config.yaml
n_head: 3
n_kv_head: 3
head_dim: 32
positions: "rope"
rope_base: 19000.0
rope_fraction: 1.0
attn_scale: 0.177
init_std_up: 0.0434
decay_fraction: 0.714
final_lr_fraction: 0.1
seq_len: 512
dataset: "wikipedia_en"
Each number is 128 + 32 x the weight over its row's rms, rounded and kept within 0 to 255. Layers, rows and columns count from 0. The size above them is the row's rms in percent of the matrix's.

# layer 6 MLP down (transposed), 256x96, rms 0.203, rows 11-34, columns 0-95
size [ 94  96  88  92 104  97  92 112  86 115 105 101 112 109 100 107  98 108 101 101 105  86 107  90]
[[183 117 137 111 104 138  82 137 155 147 125 117 168 134 192 139 167 117  92  86 106 144 182 106 125  82 113 161  72 142 115 199 122 167 113 112 143 120 136 152 191  99 143 125 142 124 155 194  89 126 126 201 134 104 101 147 146 132 150 118 142  88 133 146 153 144 182 153  71 163 147 143 111 139 119 116  29 145  97 164 177 103 141 146  89 109 121 103  93 140 209 166 141 134 143 151]
 [136 117 145 120 113 176 142 108 152  65 135 141 181 144 105 163 140 118 109 153  95 135 126 162 128  83 107 120  90  98 140 128 122 170  96  97  96 146 156 133 130 169  82 141 123 139 190 137  99  60 124 124 196  61 146 137 127 157  74 112 169 146 109 175 164 155 199 147 145 116 133 106 173 155 101  72 152  89 140 183 160  89 208 111 102 133 108 166 146 179 134  85 145 119  90 123]
 [141 112 138 135 166 161 129 137 130  95 156 159 112 145  33 191  44 152 194 138 131  90 160 197 108 166 115 143 150 110 135 172 103 140  87  93 129 130 130 151 135 133 129 109 138 155 159  98  60  59 109 146 108 109 137 101 130 116 169  70 142 174 120 133 116  98  44 147 159 143 119 127 133  66 134 146  98 112 157 146 146  92  89 134 158 149 147 134 172 139 121  91 166 163 112 118]
 [ 94 173  81 122  79 189  67 112 121 115 112 104 126 178 129  76 113  73 116  90 121 124 120 145 124 129 157 112 147 103 160 198 127 114 138 121 151 113  65 146 138 164  99  78  96 172 119 181  78 120 169 148 113 116 141  91 112 120  93  99  97 150  89 156 156 135  85 137 110 174 145 112 199 120 123 110 116  78 103 136 174 176 138 136 173 161 102 187 137 102 140 180 180 136 110 170]
 [136 102 128 158  93 103 203 105 124 114 105 162 106  92  97 114 102 117 159 151 122 110 143 139 157 137  90  82 114  82 138 159 107 125 136 181 152 160 129 120 124 116 135 196 104  94 146  94 150 174 195  80 191 132 146  92  82 125 105 113 116 154 117 117 114 111 144 120 107  42  85 148  85  98 122  85 162 144 177 112 103  62 123 168 120  90 130  96  50  86 140 119  77 160 118 158]
 [142 164 116 129 137 107 149  85  98 186 155 148 134 124  82 112 135 167 115 166  44 108 186 156 137 171 162 137 158 107  85  53  73 100 152 124 171 182 139 131 121 137 141 159 152 112 105 156 172 101 113 115 143 114 122 115  79  82 100 122 139 109 102  85 163 101 128 134 109  78 141  97 159 111 193 140 144 146 195  85 151 156 163  95  72 156 123 108 142 116 114 162 153 129 201 123]
 [130 112 136 102 102 153 112 117 104 115  64 151 174 145 176 166 142 105 108  84 152  82 140  99 120 107  95 172  87  72 100 125 134 159 143  93 149  95  96 172 118 130 153 153  89 107 162 115  34 135 104 159  85 146 178  78 114 140 118 129 156 116 117 168 159 143 137 118 124 221 109 120  31 118 104 169 107 132  61 104 170  97 109 117 153 114 105 125 113 128 142 139  76 119 114 134]
 [113 209 139 166 133 159 119 145  94 171 152 143 118 161 126 150  91 113 124  88 158 124 142 137 130 132 176  97 112  92 136 140 162 183  94 141 156 148  77  89 188 177 145  70 156 180 180  62 144 123 148 144 128 135 138 103 138 152  84 118 135 145 110 187 136 148 178 137  65  76 109  66 110 134 108  99  81  92  80 113 123  85 116 115 129 182 152 147 131 170 119 123 117 144  64 139]
 [139 112 115 122 137 140 134 127 105 150  89 150 136 225 142 179 121 121 141  88 141  90 104 116 118 135 129 164 111 109 152 185 138 134 164 142 124 117 196 121 112 184 118 160 147  78 181 132  69  89 141 126 133 113 165 113 124  98 116  66 104  98  95 139 118  82  46 112 110 185 115  98 133 174 142 179 105 154  73 157 185 114 150 179 162 150  84  66 108 163 136 151 157 139 130 122]
 [123 108 132 146 209 100 169 119 147 130 131  88 133  89 110  71  78 195 159 202 116 111  45 148 119 100 139  78  71 130 114  85 149  88 163 123  97 157  93 123 106  72  91 132  74 107 122 128 149 162 166  99 149  97 158 189 115 140 115 129 137 184 183 121  95 150 152 104 162 122  90  99 130  93 103 172 129 133 127 125 148 100 161  83 124 120 135 146 154 103  91 137  97 152  99 120]
 [128 151 129 134 112  72 148 113 152 163 144 141 116  83 118 168  82 157  54 132 177 119 121  95 122 159 128 122 152  83 148 132 167 139 159 128 112 140 195 123  76 118 178 103 124 149 205 129 136 147 141 142 157 143 130 187  22 148 124 122 117 177 118 135 106  96 101  71 125  99 137 132  81 183 114 110 171 169 186 123 139 118 125  93 144 101 164 178 114 153 133 149 147 105 103  65]
 [148 181 152 119 131 104 112 117  76 144 174 110 145 114 169 123 113 134  80 101 140 167 123 135 142  94 157 113 172  93  83  93 133 108 102 159 152 124 114 119 118  81  77 116 117 136 137 116 109 185  88 130 163 160 123  86 136 152 182  71  76  99 151 164 169 117 142  87 134 181 108 131 111 148 118 135  78 206 139  87  89 177 155 153 185 140  93 105 114  90 181 153 162  72 193 128]
 [ 84 190 152 105 136  93 107 120 183 107  71 126 177 116 129 102 122 110 109 202 166 153 131 175  96 124 145 116 111  95  90  88 130 176 115 130  67 161 132  91 105 101 103 123 123 142 178 134 107 153 125 135 178 137 175 203 116 170 102  96  75 156 117 104 164 162 144 101 162 121 124 166  92  95 190 143 121 145 143 159 132  69  79  85 126 125  71 100 156 121  76 130 116 120 115  98]
 [141 107  84  94 195  91 112 140  96 127 162 132 115 149 179  89 142 187 130 123  97 126 182 110  43 157  89  88 135 132 141  53 142 128 112  91 163  91 112 184 118 104 118 101 119 134 158 110 177 193 140 115 134 112 105 188 123 135 101 157  83 106  94 102 127 159  65 149 100 134 133 104 127 146 109  87 143 132 180  82  91 185 103  98  86 107 123 113 113 155 131  97 100 118 169 163]
 [127  62 109 156 117  56 111 105 128 134 108 166 138 166  80 142 173  90 119 142 143 177 135 144 117 119 115 192 141  98 115 136 157 101 128 176 103 143  42 109 137 166 105  91 137 148 134 138 129 126  81 144  86 123 165  88 127 134  98 133 102 120  67 107  81 134  93 180 164 166 109  76  45 111 161 120 157 126 121 159 158 137  78 167 117  85 116 103 176 149 143  72 152 152 156 101]
 [158 134 136 105 144 166  56 114 155 167 120 105 154 113 128 164 104 122 135 173 122 147 194 132 106 119 127 160 132 129  46 156 107 142 130 106  73 136  80 155 135 120 146  83  93 127 137 153 175 169 152 100 125 124 115  74 192  94 148  94 183 171 114 127 167 179 174 171  85 140 139 114 114 133 197 117 136 118 114 158 158 140 127 113 175 162 180 128 139 215 115  93 144 116  90 164]
 [192 103 138 185 153  95 185  66 102 142 119 145 133 175  93 121 124 133 138 150  89  99  93 155 161 148 126 124 151  98 134 123 195  90 131 132 127  91 137 114 121 158 166 121 155 109 116 136 134 150 130  93 139 117 137 104 145 111 198 179  96 135  81 146 153 110 136 107 111 200 145 111 135 232 137 169 127  76 130 125  65 137 123 147 183  55 172 117 150 122  95 160 147 167 155 117]
 [ 90 122 139 127 140  98 112  75 106 136 137 185 185 167 101 116 133 215  89 116 149 130  73  97 140  72 146 134 107  81 154 159 102  74 131 167 136 138 148 119 178  85  95 176 105 105 111 165 113 175 140 153 138 125  94  65 109  58 134 104 111 121  81 113 191 133 128 116 128 149  81 110 113 168 124  47 125  90 162 171 117 100 149 122  84 125 129 107 143 155 127 155 151  91 103 108]
 [109  99  74  95 142  76 130 105 196 136 124  89 165 103 103 118 158 140  70  75  86 135 157  59 112  96 150 150 129 158 121 130 138 143 120 117 118  95  87 131  89 115  93 147 132  62 162 108 177 127 131 113  71 123 103 107 116  58 120  98 150 126 136  95  79  85  86 152 158 176 152 113 127 132 139 115 210 163 140 154 151 187 115 121 133  80 119 175 142 140 138 112 181 138  78 159]
 [113 122 123 126 122  95 150 103 107  87 107 119 151  68 139 136 130 145  85 106 123 152 137 169 142 145  98  74 127  94 104 100 169 109 116 187 116 157 163  73  91 103 182  82  97 141 121 176 110 113  69 141  82 152 139 177 117 113  92 128 114  76 105 108 144  66 204  95  98 187 158 115 173 105 157 190 102 134 119 109 126 194  95 161 141 154  95 143 135 150 147  84 144 181 103 156]
 [160 148 111 135 111  97  75 185  98 171  93  91 159 105  63  98 105  97 122 180 187 109  71 113 135 122 182 104  85  77 135  97 145  86 184 172  81 196 168  72 146 119 156 142 117 144 108 100  99 170 132  92 128 100 137 119 106 132 105 144 142 113 106 161  75 142 158 129 164 124 146 161 152 151 108 100  65 116 120 136  72 131 184 139  93 121  84 117 120 141  88 123 114 106 160 145]
 [147 129 110 163  78 120 125 102 150 204 157 159 137  75  99 151 146 159  90 134 134 160 145 160  98 105 138 129 113 132 116 139 148 141 120 129 122 177  65 143 189  81  87 115 174 156 129 107 147  97 132 162 227 122 177 185 180 117 107 164 131 140 130 108 137 103 126 163 154 127 112 107 130  39 125 163  99 149 140  97  90 162 108 125 119  87  71 134  66 126 137 118 102 142 138 193]
 [ 97  58  84  88 120 129 142 113 129 147  77  87 108 173 131 175 133 160 125 180 161 148  60  99 186 145 103 134 135 158 170 165 175 120 143 152 126  93  62  97 151 178 131 119  88 108 109 172  60  91  74 109 153 139 139 143  90 154 155 134 211 128 103 140 111 133 114 143 147  92 124 145 128 107 119 138 103  80 137 168 157 148 146  66 105 136  82 109  72 119 156 117 145 132  93 110]
 [ 60 115 119 150 159 104 126 104 152 141  77 138 157 157 182 147  99 160  98 151 114 167  97 150 137 136 150 112  98 169 169 151 138 141 107 146 178  76 105 137 110 137 145  85 142 138  83 116 177 101 171 126  94 175  93 104 112 105 141 131  65  85 110  83 181 131 149 111  77 157  86 101  97 149 126 126 137 127 115  80 113 150  91 158 144  84 154 157 208  86 212  75 136 133 162 129]]
# layer 6 MLP gate, 256x96, rms 0.201, rows 12-35, columns 0-95
size [107  91  86 101  95 111 110  88 108 109 104 100 108 105 105 100 103 101  98  98  86 112  99 104]
[[ 75 110 161 156 140 177 151 111 112  97 140  82 150 119 136 157 122 107  72  99  90 129  51 161 135  36 118 124 101 101 124 149 151  95 146 145 169 109 115  83 157 141 132 166 133 150 126  88 159  76 156 105 191 103 108 157  83 124 118 120 143 124  69 147 152 148 125  94 123 120 156  83 165 100 166  86  67  99 152 184 143  87 146 142 148  51 107  98 138 164 136 156 172 142 127 112]
 [143 105 128 150 122 173  86 134  92 109 141 126  85 128 108 129 133 137 150 150 131  81 165 100 128 158 180 161  68 190 111 170 138 203 107 142  59 148 203 110 130 116  90 126 126 106  99 138 111 112 106  91 100  93  77 193  97 148 148 101 147 119 103  80 148 114 175 160 127  82 108 178 189 155 177 167 133 147 158 126 119  98 161 137 136 130 133 159 197 128 129  89 125 155 165 171]
 [130  97 136 139 175 160 177  83 176 158 147 139 126  98 105 113  67 122 165 119 135 113 136 122  68 178 153  82  84 157  75 100 141 123  71 121 122 123  76  92 134 134 186 158 142  74 164 159 194 139 150 135 150 153 168 176 120 110 207 100 120 106 185 141 145 153 165 150 119  87 138 120 109 124 106 169 158 112 125 147 140 125 142 151 183  95  60 137 169 107 134 125 182 117 113 159]
 [120  86 136 145 111 109  81 137 140  73 127  72 107 124  65 189 107 112 116 125 129 118 171 179 129 144 205 183 109 130 124 128  53 136 156 123  89 142 165 166 197 127 113 129 154 105  79 145 182 140  94 108 155 123 115 112 115 132 121 101  85 154  91 127  79 135 159 148 144 114 110 134  92  74 155  89  76 135 106 133 160 176 119 171 182 137 116  86 133  77 141 172 134 156 172  92]
 [168  68  73 178 115 164 129 103 186 131 153 121 152 119 124 148 147 165  73  86 116 157 159  89 139 122 156  46 134 144  68 143 100 162 119 118 164  87 122 131 110 103 160  90 139 131 151 101 119 160 136 149  64 150 193 113 106  98 111 120  99 159 183 146 153 138 113 139 108 108 198 137 167 139 141 127  97 141 157  40 111 132  73  94 151 100  95  87 142 154 163 138 100 112 157 140]
 [ 98  78 143 103 122  72 135 100 152 131 164 122 160 136 145 140 113 109 139 186 115 110 114 115 120 167 166 153 187 166 122 151  94 118 163 114  98  91 110 193 150 162 119 134 156 120 129  89 202 131 116 104 138 111 190 136 150 143 123  90 151 155 112 161 111 209 135 136 105  98 137  92 150 131 190 152  96 137 205 124  69 144 146 116 162  78 118 173 177 118 142 128  67 126 185  77]
 [ 68  73 126  75  87 135 173 105 120 141 138 191 187 119 133 171 147  63 105  76 157 137 150 127 105  74 186 109 112 157 164 111 111 167 117 172 167 161 118 121 100 172 125 158 104 124 176 180 118 100 126 149  77 163 125 160 108  95  96 127  94 111 156 112  94 152 140 142  95  88  69 158 129  90 118 164 151 161  97 100 149 170  95 128 169 136  82 146 136 136 126 104  95 173  83 119]
 [183 128  87 103 138 116 133 166  97 128 120 175 133 115  94 140  86 115 133  94 120 160 108  53 109 127 123 179 114 105 102 199 121 138 135 134 161 129  91 142 120 152 183 156 124  46 162 195 153 133  65 150  79  46 139  94 100 114 166 113 121 149 116 122 131 131  67 118 171 147  92  92 117 176 176 135 143  81 116 126  92  91  97 139 118  73 124 138  86 157 134 126 128 123 164 164]
 [114 155 142 165 177  84 108 103  71 117 143 132 172 103 117 125 117 119 165 164  89 126 133  94  62 144 188 168  70 107  97 125 104  85 154 160 125 143 105 105 131  80 152 133 163  73 136 111 109 150 110 115 117  57 184 127 137 172 123 137 134 182 137 129 101 154 109 101 211  79 115  74 117 133 128  98 113 135 151 145 137 212 159  91 126 137  80 112 185 124 168 110 105 123  95 110]
 [115 113 109 135 123 119 149 136 188 177 152 187 139 158 105  91 168 144 122  58  92  93 109 114 104 183  86 134 142 104  58 186 118 104 147 192 101 136 113 170  93 175 128 115 140 149 110 103 165  71 157 107 129  91 148 120 107 113 103 173 115 141 151 134 110 134  97 169 101 199 182 153 137  99 107 143 159  73  91 106 174  93 137  72 107 163 119  86 119 139  77 136  88 138 143 117]
 [158 191 136 170 165 159 171 107 104 147 148 127 150 136 119 124 127 129 179  95  95 158 103 186  53 111 115  76 134 119 116 150  66 143 105 168 122 165 104 117 165 118 118  98 102 129  98 137  76 138 120  92  90  79 149 112  83 144 164 108  70  69 191 179 121 125 101  93 147 127 170 103 101  88 104 113 143 158  96  79 115 115 115 135 165 116 101 137 196  95 130  83 120  93 172 161]
 [167 109 134 119  97 133  93 124 173 145  76 109 107 133  81 161  74  73 152  85 143 126 139 178 114 167 116 141 130 101  99 182  96 119 138 159 126 115 145 200 142 116 196  51  98 142 129 116 119 157 116 128 123 170 168 182 145 134 121  86 135 172 112  48 125  96 145 109  72 147 120 186 127 117 140 135  96 157 117 148 156 152 164 110 153 148 179 165 156  98 193 147 128 133  74 150]
 [110 115 121 149 102 116 143 118 111 104 108 104 141 126 108 175 129  93 146 111 170 188  71 131  86 163  93 146 110  73 129  77 118 111 149 102 176  93 155 112 101 216  98 139  75 162 125 106 159  95 127 166 158  81 164 121 112 110 138 114  99 147 153 132  86 157 192 186 146 120 111 161  79 115 169 151  88 159 145  71 138 134 114 142 130 140 162 162 155 123  92 115 172  94  47 176]
 [112 181 137 148 148 109 114 116 170  77 117 106 162 160 147 144  82  90  85 138 172 190 108 136  71 138 178 152 120 139  96 117 127  97 135 166 122 173 141 147 142 125 110 119 162 130 166 159 150 120 158 126  88 125 197  91  45 131  97  87 149 167 124 137 136 142 173 120 105 172  91 140  35  89 113 171 136  68 103 162 104 108 145 152 140 169 138  93 134 107 138 169  66  99 142 145]
 [151  98 195 107 205 126 134 111  99 135 158 158  86 117 109  90 116 156 211 121  96 190 143 150 183 149 140 153  70 139 180  96 115  90 155 108 184  99 184 187 159 151 102 163  78 134 132  80 121 174 120 119 108 144 177 137 102  96 134 136 144 118 116 148 134 148 136 117 149 147  77 149 160 118  93 164 143 109 115 108 117 146  86 149 191 144 114 178 140 136 170 155 153 176 119 143]
 [155 130  57 175 119 164 123  92  88 116 142 184  97 153 113 146 166 138  91  85 147 130 125 121 109 172 135  84 141 115 224 169 194 109 137 141 159 151 154 142 102 134 148 127  90 134 141 171  97 116 155  55  51 113 139  48 117 133 122 139 162  95 156 128 125 125 175 125 162 117 118 131 178 165 100 149 145 172  97 149 111 138 162 108 114  94  77 158 142 156  82  85 137 104 115 129]
 [169 115 135 179  50 119 146 107 139  93 150 128  94 116 127 165 100  64 174 120 103 130 147 135 128 167 182 143 119  70 105  80 128 116 128 166 111  69 141 168 115 105 147  90 135 156 168 129 174  91  56 146  96 163 105 128  92 149  96 114 114 121 186 162 121  95  76 126 119  86 137 156 147 153  84 184 175 131 100  89 156 156 163 127  74  95  93  82  95 138 155 140 124 142 123 171]
 [134 130  91 155 167 146  89 129 147 133 195  61 159 112 135 128 133 208 133 111 182 118  93 115 115 116 137 156 132 120 150 139 147 118 116 128 171  95  74  91 175 124 139 113 135 142 121 151 120 138 132 123 134 186 155 102 139  62  87 118 103 121 151 178 169 113 155 124 100 137  48 107 185 141  55 143  69 121  96 131 107 134  57 120 147  61 173 128 135 163 155 143 109 114 185 152]
 [155 146 153 114 125 176 119  97 155 129 104  89 170  79 110 117 176 131 111 128 118 142 154 140 130 109 111 154  92  73 106 151 125  71 105 163 138 120 139 185 148 155  92 137  96  69 150  86 137  64  82 132 171 124 112 107 140 114  86  86 124 165 130 148  93 171 157 157 129 114  76 225 175 124 142 144  78 149 169 186 145 132  94 114 162 168  63  88 154 166 130 105 156 168 133 145]
 [148 159 128 206  60 108 161 139 168 111 127  92 133 112  96 180 169  91 157 143 149 122 132 178 120 165 103 113  94 119  50 133 170 104 171 200 139 127  86 157 150 126 113 153 172 123  98 101 132  99 150 130 145 127 127 160 127 130 189 176 111  90 160  95 182 118 104 151 168 169 122 157 145  80 108 126 163 128  92 120 160 158  99 107  80  94 111 161 185  67 142 145 123 126 109 166]
 [ 80  53 167 103 122  52 184  86 145 118 120 126  74 158 146 121 134 181 164 131 171 205 109 135 130  76  91 128 142 153 155 128 134  98 106 123 102 127 164 123 125  97 167 193 105 113 116 143 110 145 101 106 188 102 141 154 121 108 137 124 140 117 141  96 119 112 125 115 147 142 152  97 150 154 101 198 158  92 161  60 133 191 100 188 114 128 156 145 112 199 152 145 142 103 107 131]
 [ 80 153 103 126 137  54 136  99 147 163 144 109 102 166 176 120 128  92 149  84  65 123 148 151  88 141 160  89 113 121 170 124 145 125 144 174 116 134 155 111 176  61 132 135 143 147 198 134 118 129  40 122 127 164 144 125  69 101 162  96 120  77 143 159 126 117  78 104 138 162 137 129 106  93 142 113 156 165 101 195 149 102 136  78 161 114  64 162 157 148 126 128 178 145 176 118]
 [130 156  87 107 141 175  59  81 162 180 157 113 155 176 126 136 105 141  85 115 126 130 174 140 124 129 152 125  88 152 116 160 139 150 121 110 116  61 110 153 140  95 184 163  49 127  87 134 112 188 107  81 140 171 149 143 100 179 122  96  76 125 153 120 136 141 122 127 117 130 110 148 188 101 192 104 110 139 117 159 116  95  79 106 105 125 131 143 152 128 191  94 182 139 206 158]
 [170 149 182 190 110 105 114 151 133 119  89 117 113 147 131 151 117  34 171 126 115 141 137 168 148 149 154 160 135  37 140  63 101 111 125 123 144 102 100 151 124 126 150 117 176 167 112 140 167 123 102  99 164 140 168 140 135  73 142  84 129 158 153 196 122  87  94 164 133 131 186 152 116 173 123 175 123 130 145  87 145 151 155 120 153  88 122 150 124 147  79 134  67 150 135 199]]
# layer 6 MLP up, 256x96, rms 0.201, rows 12-35, columns 0-95
size [ 97  96  91 105  94  90 105  84 102 109  93 103 106 105 107  95 107  99  88 103  87 104 103  93]
[[174 120 124 112 108 152 137 155 142 139 134 113  86 112 126 164 113 124 106 162 137  91 136 145 109  61 157 108 110  91 139 109 165  99 203  87  87 177 152 164 152 172 131 129 199 154 195 172 169 100 127 127 116 159 156 158  61 162 123 117 154 200 202 123  99 157 117 157 117 154 116  78 122 140 108 117 200 123  90 113 114 139 136 161 125 125  70 123 179  94 139 127 147 130 180 150]
 [161 162  78  80 129 138 108 119 168  86 176  79 139  97 150 112 178 154  38 127 162 167  78  96 146 116 122 150 111 122 162 105 115 166  74 124 123 110 131  75 114  87 156 118  72 106 126 192 168 148 163 174 140 156  99 133 101 161  68 157 143 112 105 158 146 177 148 117  82 110 189 167 144 120  75 149 169  86  78 123 142 126 144  91 140 112  85 145 109 136 131 131 100 112 135 105]
 [128 125 126 131 131 119  84  98  84 147 124  92 173 135 131 104 187 201 132 109 119 127 107 148 186 107 108 136 163 118  93 142 128 131 110 131 142 142 173 159 101 121 147 126  84 173 121  71 105 168 131 127 127 147  89 213 142 171 143  71 158 171 137 167 107 156 160 130 175  80 123 120 140 178  97 169 129 146 157 101  46 175  78 101 113 118 159 148  96 171 109 113 130 170 120 203]
 [107  26 161 103  46 141 139 128 173 165 144 103 163 108  96 170 122 143  91 122 115  72 128 103 125 129 121  50  85 152 153 148 103 146  96 151  64  87 182 131 128 142  93 141 142 106 104 117 155 110 172  75  79 143 158 106  77 169 140 109 124  99 144 109 134 110  81 126 126  94 106 162 131 118 154  98 130 104 143  85 129  66 103 106 144 168 125  82  75 132 131 151 131 176 116 153]
 [101 116 191  75 135 162 122 130 115 120 118 147 100 107 126 114  88 163 121 174 127 128 162 122 114 185 161  96 123  96  56 118 147  73 172 134  97 155 181 143 127 165 168 133 165 105  76 149 111 139 112 115 186 126 143 223 108 112 115 124 122 176 152 112 159  95 111 154 156  96 149 118 129 106 163  93 125 124 147  68 106  92 149 136 144  41 120 119 154 147 136 187 192 166 161 119]
 [139 153 101 151 155  54  99 130 108 170 137 149 103 155  80 106 117 157 180 120 126 131  94 111  44 162 148 108 123 154  67  90 154 108 115 105 131 159 195 128 122  92 130 111 181 103  47  98 188 131  79 107 139 155 137 160 119  93 117 156 115 195 118 115 139 132 126 127 105 119 153 147  96 131  82 134 192 148 119 166  85 142 145 130 112 137 148  89 222 111 156 131 110  95 115 125]
 [ 95 146  79 128  97 146 136 165 155 109 157 129 171 146 128 138  85 159 115 183 168 112 131 118 193 161  94  91 141 118 147 133  83 134 106 144 166 145 149  95 180  78 116 122 112 168 149  78 130 175 159 112 172 189 121 160 112 112 142 141  95  88 161 185 157 156 152 122 129 125 171 115 103 114  87 164  76 126 122  90 107  75 171 109  46  68 189 135 100 118 109 110  83 151 100 137]
 [172 108 171 136 140 159 141  88 184 160 148  94  66 175  99 170  94 126 159 157 137 118 166 116 133 139 153 104 108 125  92  91 108 135 139  97 170 138  78 143 154  88  62 132 168 121  90 164 169 127 112 171 140 144  87 198 129 118  89 190  82 137 176  66 163 140 134 123 145 171 156 166 163 141 134 125 134 129 189  97 114 144 181 131 113 123 161 125  59 119 107 104 137 150 153  85]
 [110 142 155  86  86 143  94 110 130 144 176  99 140 120 107 144 134  87 129 114 149 122 123  95 108 124 116 112 163 110 104 140 138 128  84 155 210 180 149 109 180 139  88 107  72 143 145  89 112 122  86 133  86 152 141  71 207  95 166  84 150 173 135 118  83 104 149 104  91  89  70 117 147 114 172 156  42  97  84 146 108 181 125 112 125  91 167 143 166 139 161 139 129  90 126 170]
 [ 57 195 115  78  84  76 134 136 192 169 151 185 117 132 190 106  86 130 141 113 108 136 151 119 112 189 102 104 138 101  59 124 118 102 185  97 148 109 172 107 103 123 137 137  96 116 119 153 122 151 111 167 114 175 142 165 137  90 161  68  94 193 154 114 118 112 141 114 144 129 133 148  72 133 144 137  87 163 157  98 121 169 107 138 108  68 123  95  83 151 121  90 163  99 106 118]
 [136 119 129 148 147 165 101 114 190 151 125 155 171 194 109 160 138  90 144 133 167 111 132 149 139 131 117  34 115 117 135 161 116 158 121 122 157 155  83 165  84 143  80 118  80 122 176  98 146 155 160 147  97 134 129 116  63 101 137  84  86  94 131 111  83 123 176 155 136 125 139  76  85 122  89  78 183 101 147  99 142  54 106 106 176 109  88 146 142 152 102 141 194 104 129 163]
 [138  94  80 142 117 111 114 134 165  68 155 128 192 106 140 180 118  91  93  79 123 117 116 132 104 124 168  61 114 153 136 137 124 122 137 128  96 118 102  70 160  99 121 103 131 119 135 166 136  86 227 170 114 154 143  94  80 139  82  52 127  66 118 109 137 119 193 129 117 148  75  98  72 181 119 157 179 129 114 145  95 172  98 160 130 118 107 134 109 128 136 141 172 127 101 102]
 [ 95 165 152  88  86 142 141 124 209 136 137 102 107 147 157 213  78 126 152 185 123 172 149 136 141  98 173  96 136 140 163 131 118  87 133 180 202 153 121  91 109 120 139 142 127 131 172 182 153  91  83 125 173 152 152  85 137 138 151 184  54 175 132 145 106  78 179 144 130 164 108 130  92 131 141 137 136 118 113 108 131 116 165 142 138 104 168 127 168 105 128 172 193 137 122 129]
 [160 132 140 113 108 184 156 154 143  79 154 112 177 131 165 134  99 115 189 221 176 114 197 130 175 159 127 165 127 143 125 180 120 135 187 167 161 118  64 118 114 123 131 133 172 135 108 151 119 156 132  96 174 141 161  90 189 147 106 103  98 139 162 106 106 147 134 130 140  64 153 110 121 103 174 144 174 123 128  88 117 121 126 160 161 136 109 126 138 181  97  73 162 141 192 143]
 [ 84 132 109 137 132 151 143 119  43 131 117 162 140 107  87 105 130 104 129 139 178 144 111 126 148 228 136 174 119  96 146 114 155 160  83 155 144 118 102 128 114 141 120 111 130  38 177 106 139 154 151  92 152 132 120 142 139 167 175 100 126  70 151 129 134 112 156 192 129 171 127 126 153  81 102  45  99  66  68 124 126 166  90 126 154 139 137  99 154  76  97 145 126 160 133 153]
 [147 102 135 131 109 153 126  47  61 127 114 157 164 169  94 141 149 157 132  74 127 175 137 110 188 135 100 132 151  52 152 124 168 167  97 174 117 104 143 111 148 163 141 160  84 117  54 157 136 162  80 161 166  89 164  86 168 124 112 138 101 139 114 141 144 100 174 142  79 121 102  95 174 153 116 112 121 165  96 126 165  95 132  92 113 175 158 167  82 117 169 116 104  85 108 158]
 [147  95 112 141 191  98 155  65  88  74  74 146 112 150 195 144 140 107 139 129  93 128  75 112 147 119 165 120  94 134 135 109 103  50 107 142 101 146 142  94  68 135 117  92 113 115 187 179 157 134 136 199 115 120 135 133 106 137 157 133  88 104 123 126 230 121 141 138 123 156 122 111 153 111 104  93 118 100 137 167 137 132 103  97 131 141 150 136  70 120  82 170  66  74 120 142]
 [ 95 161 119 191 109 110 127 133  58 122  92 156 150 122 210 149 140 122 143  72 152  83  82  93 114 157 128  95 143 150 185 158 141 118 133 170 152 152 200  93 103 125 156  91 150 123 122 153 144 160 177 171  84 154  91 178 146 152 161 120  98  87 135  68 106 182 143 144 103  90 144 153 140 130 122 105 107 120 120 134  92 182 104 119 103 101 115 128 188 116  86 131  93 152 169 183]
 [139 107 164 133 122 183 121 113 166 105 183 119 173 100 149 133  70  64 148 157 174 184 133 111  79 119 129  70 129 111  62 155 140 152 131 168  54 131 121 181 177 158 150 156 130 183  81 114 150 126 141 188  87 162  91 153  87 139 110 127 118 148 156 119 169 117 127 148 143 128 118 119 166 161 127 140 147  45 118 124 139 125 132 142 100  85 156 110 138 142  94 166 118  90 183 171]
 [ 65 180 135 162  94 191 132 128 140 116  97 105  94 113  80 126 138 142 160 101 154  70 121 138  91 119 104  80 155 119 108 150 138 120 126 134 111 174 140 151 164 123 129  99 169 156 163 194  81  54 166 133 136  68 117 113 120 120  88 101 140 130 153 105 175 145 140 117 103 132 153 149 103 169  98 142 128 113  96  92 120 113 115 194 149 138  57 118 213 119 106 127 108 189 181 163]
 [123 124  91 144 159  83 203 108 139 116  98 143 103 108 106 185 114 168 175 179 172 137  70 155 129 113  98 162 153  77 136 135 105  94 141 139 137 136 147 178 115 127 197 134 166 114 149 175  83 154 127 102 120 137  89  94 100 121 101  97 138 128 168 113  83 105  47 103 203 164 115  88 122  86 140 179 114 174  92 142  89 121  84 128 103 118 111 146 113 118 121 121 111 189  92 152]
 [ 90 144 127  72 124 123  76 131 118 144 133 125 174 165 175 150 132 124 168  98  58 155 130 115 126  98  92  97 206 107 143 138 150  81 139 113 143 125 159  50  77 181 164 109  72 105 175 135 110 123 117 163 178 109 123 153 137  93 184 146 149 120 157 122  93 190 136 125 157  83  95 117 160  60 135 134 166 101 119 113 123 124 104  65  91  90 167  88 122 129 120  88 105 114 113 147]
 [138 122 168 113 117  71 112 137 144 109  63 167 142 155 149  94 141 114 115 116 113 120 121  94  98  96 174  81 197 114 178  81 126 124 115 146  87 179 163 150 130 166 113 168 107 174 115 144 143 111 131 140 129 167 128 171 127 137 100 114 177 166 133 142  79 148  81  76  87 131 129 149  32  91 156 131  98 198 139 149 137 118 128  65 147  59 136 141 157 108  86 150 141 118  75 127]
 [111 144 155  99 162 118 162 111 149 149  54 147  79 153 109 158  93  92 154 170 140  85 136 114  86 137 101 174 143 152 195 146 108  95 118  99 161 176 100 166 145 144  73  96 173  99 107 128  89 136  99 147  78 135 122  81 144 108 130 107 155  83 184 191 139 156 130 151 124  98 107 173  96 126 150  62 157 127 144 119 127  90 170 100  85 101 129  89 140  57 180 101 119 162 102 123]]